{
  "n_layer": 11,
  "d_model": 320,
  "n_head": 5,
  "n_kv_head": 5,
  "head_dim": 64,
  "d_mlp": 1280,
  "vocab_size": 4096,
  "activation": "relu",
  "norm": "rmsnorm",
  "norm_place": "pre",
  "norm_eps": 1e-05,
  "positions": "rope",
  "rope_base": 10000.0,
  "rope_fraction": 1.0,
  "qk_norm": false,
  "attn_scale": 0.125,
  "bias": "none",
  "tie_embeddings": false,
  "parallel_block": false,
  "init": "normal",
  "init_std_qkv": 0.0282,
  "init_std_o": 0.0,
  "init_std_up": 0.0282,
  "init_std_down": 0.0,
  "optimizer": "soap_variant",
  "lr": 0.00361,
  "beta1": 0.95,
  "beta2": 0.98,
  "weight_decay": 0.12,
  "lr_head": 0.00785,
  "grad_clip": 2.0,
  "warmup_steps": 200,
  "schedule": "wsd",
  "decay_fraction": 0.918,
  "decay_shape": "linear",
  "final_lr_fraction": 0.0,
  "batch_tokens": 131072,
  "seq_len": 1024,
  "doc_mask": true,
  "train_tokens": 360200000,
  "steps": 2749,
  "dataset": "wikipedia_en"
}
Each number is 128 + 24 x the weight over its row's rms, rounded and kept within 0 to 255. Layers, rows and columns count from 0. The size above them is the row's rms in percent of the matrix's.

# layer 7 MLP up, 1280x320, rms 0.0957, rows 606-622, columns 160-199
size [101 105  98 104  98  95 106 101  93  91 102 102  97 106  81  99 104]
[[112 156 133 108 136 140 141 116 115  90 113 159 122 128 146 127  90 150 148 115  69 142 135 124 119 133 149 113 116 122 169 140 118 176 110 150 109 100 137 131]
 [151 146 140 116 109 117 102  80 165 137 158 148 108 138 130 128 126 179 110 174 101  73  92  91 123 146 130 125 143 143 151 125 138 138 108 140 145 115 159 128]
 [147 129  96 138 146 127 103 101 146 103 127 191 166 109 141 101 131 105 142 133 125  69 101 139 114 106  82  94  78 178 154 150 174 118 112 124 127 114 108 105]
 [126 137 100 153 129 125  99 124 111 126 102 109 140 134 104 128 173 109 109  93 118 105 113 126 149 123  91 151 136 117 128 104 153 125 116 127 110 110 116 149]
 [193 127 146 135 164 141  83 129 108 133 135 128 188 147 101 121 152 149 168 118 121 123 104 153 123 137 108  74 143 118 138 121 142 144 158 163 160 150 128 111]
 [181 151 126  92 134 104 133 145 117 172  86 109 104 189 109 140  91 156 185 115 129 127 136 109 136  99  88 121 135  85 134 141 168 121 139 171  97 150  91 154]
 [139 114 164 137 134 157 119 157 129  72 119 149 122 144  82  67 107 116 158  97 139 159 111 130 157 110 160 124 115 102 166 117 134 138 168 149 119 109 138 148]
 [132  82 112 103  72 135 124 127 134 134 161 123 129  79 117 102 132  95 112 150 128 105 108 140 135 143 102 120 140 108 128  86  86  82 133 171 169 135 152 164]
 [148 169 128 139 130 115 132 125 137 168 179  94 180 146 116 102 135 136 137 165 145 114 154 122 115 141 150 145 127 120 140 127 101 112  67 146 108 149 188 151]
 [134 114 160 111 100 165 113 145 132 110 119  76 132 116 153  99  94 129 140 118 139 120 131 141 149 103 131 120 119  97  93 134 148 151 106 158 156 109 137 114]
 [124 156 136 116 113  97 134  82 127 128 129 118 145 113  98 130 108 135 127  90 130 113  97 104 151 134 146 131 129 152  97 124 150 120 138 134 158 125 135 132]
 [104 143 106 147  95 170 126  88 128  90 121 117 175 122 142 106 136 104 129 162 101 137 124 152 102 117 114 119 103 114 108 143 150 117  87 100 150 125 125 127]
 [120 179 132  98 151 147 111 146 141 103 129 150 142 161 149  99 134 129 130 124 144 193 156 127 101 157 145  94 149 128 163 138 124 101  83 124 155 125 152 116]
 [126 134 128 147 113 103  93 105 147 131 105 122 141 125 144 119 153 150 134 120 158 111 140 127  78 139 111 139 140 198 151 140  96 204 104 144 137 134 145 141]
 [176  79 133 113  92 166 140 177 131 139 184 113 103 143 108  92 105 123  83 164 164 103 108 144 127 155 126 150 110 104 137 132 153 139 172  84 117 205 111  92]
 [115 120 104 142 155 109 106 151 158 155 144 129  86 137 121 133 121 143 121 152 138 119 155 156 112 155 139 133 152 126 157 117  95 110 123 145 140 107 157 138]
 [146 137 123 146 142 169 127 107 168 127 148 112 130 145 114 151  77 128 129 128 112 162 155 130 155 130 120 140 136 110 115 117 107  87 142 150 128 155 120 139]]
# layer 7 MLP down (transposed), 1280x320, rms 0.0945, rows 606-621, columns 160-199
size [104 111 110 100 105  95 106  99  94 100 100 102 100 103  82  98]
[[118 122 168 110 143 130  90 138 129 112 124 149 162 113 162 133 173 107 137 108  89 165 149 114 121 135 133 156 127  63 116 144 145 111 116 128 111  43 161 136]
 [105 144 105 142 139 152 163 131 133 139 134 132 142 117 140 169 118 156 142 136 121  84 130 117 104  94 130 180 101 139 161 151 114 135 113 115  91 113  94 151]
 [145 138 110 118 161 128 181 139  87 163  82  93 150  97 147 135 144  69 104 129 125  99 121 130 131 144 121 151 132 143 136 112 156 115  87 130 158 162 128 139]
 [105 149 152 152 156  92 112 112 154 167 153 130 175 110 138 108 111 139 119 133 135 118 120 152 118  91 144 187 175 153 143 137 114  84 117  48 117 129 123 124]
 [156 145 141 151 131 132 104 138  57 144 129 109  94 160 133  84 153 144 133 138 136  90 175 178 136 124 117 144 138 133 147 141 118 110 100 133 138 126 174 130]
 [174 131 152 211 122 132 145 144 147 147 120 113 137 150 129 109  99 137 149 161 137 100 140 139 132 110 122 136 152 103 142 148 106 162 151 139 113 123 104  92]
 [115 216  81 106 108  92 121 106 117 130  90 110 108 158 115  97 109  91 150  64 110 119 165 112 156 129 117 106 137 140 135 168 103 129 107 144 130 154 146 131]
 [104 140 103 155 137 139 126 108 140 140 113 111 122 122  95 181  90 170 132  96  92 150 143 122 151 144 121  99 162 114 126  82  99 123 160 137 161 170 121 130]
 [103 121 114 144  91 148 112 120 116 120 135 119 123 134 122 138 131 133 136 135 121 123 136 134 130 154 117 102 160 155 122  99 116 124 138 171  98 151  93 110]
 [110 118 139 113 113 139 123  93 132 154 105 138 145 127 138 107 143 160 163 136 118  97 110 137 143 145 145 163 124 169 118 134 107 141 154 122 164  99 108 142]
 [137 128 106 119 109 133 117 120 147 151 162 109 109 132 155 127 144  97 104 114 103 130 103 196 162 143 156 108 105 133 151 171 157 115 100  98  94 114 149 136]
 [119 142 116 148 146  84  98 133 168 133 124 134 136 132 104 148 117 149  97  97 148 136  92  99 145 126 130  84 117 126 151 144 118 142 120 140  90 112 147 113]
 [148 143 119 124 121 114 124 136 109 116 137 135 138 124 116 118 130  99  83 117 160  89 114  68 153 141 115 156 164 144 137 146 156 180 118 173 125 190 159 101]
 [140  85 130 174 111 110 120 129 150 121 137 122 130 155  74 112 120 144 115 147 131  83  91 158 176 119 127 140 122  85 138 142 116 145 106 130  72 137  78 125]
 [122 109  71 118  72  83 128  97 134 151 140 150 149 107 124 146 106 110 110 128 114 150 154 134 117 110 141 132 132 129 141 114  85  97 115 113 135 134 166 144]
 [109 131 148 129 170 116 156 151 132 138  87 146 136 107 142 130 114 141 147 116 147 153 104  86 152 143 177 122 155 140 106 139 109 177 151 138 133 152 146 141]]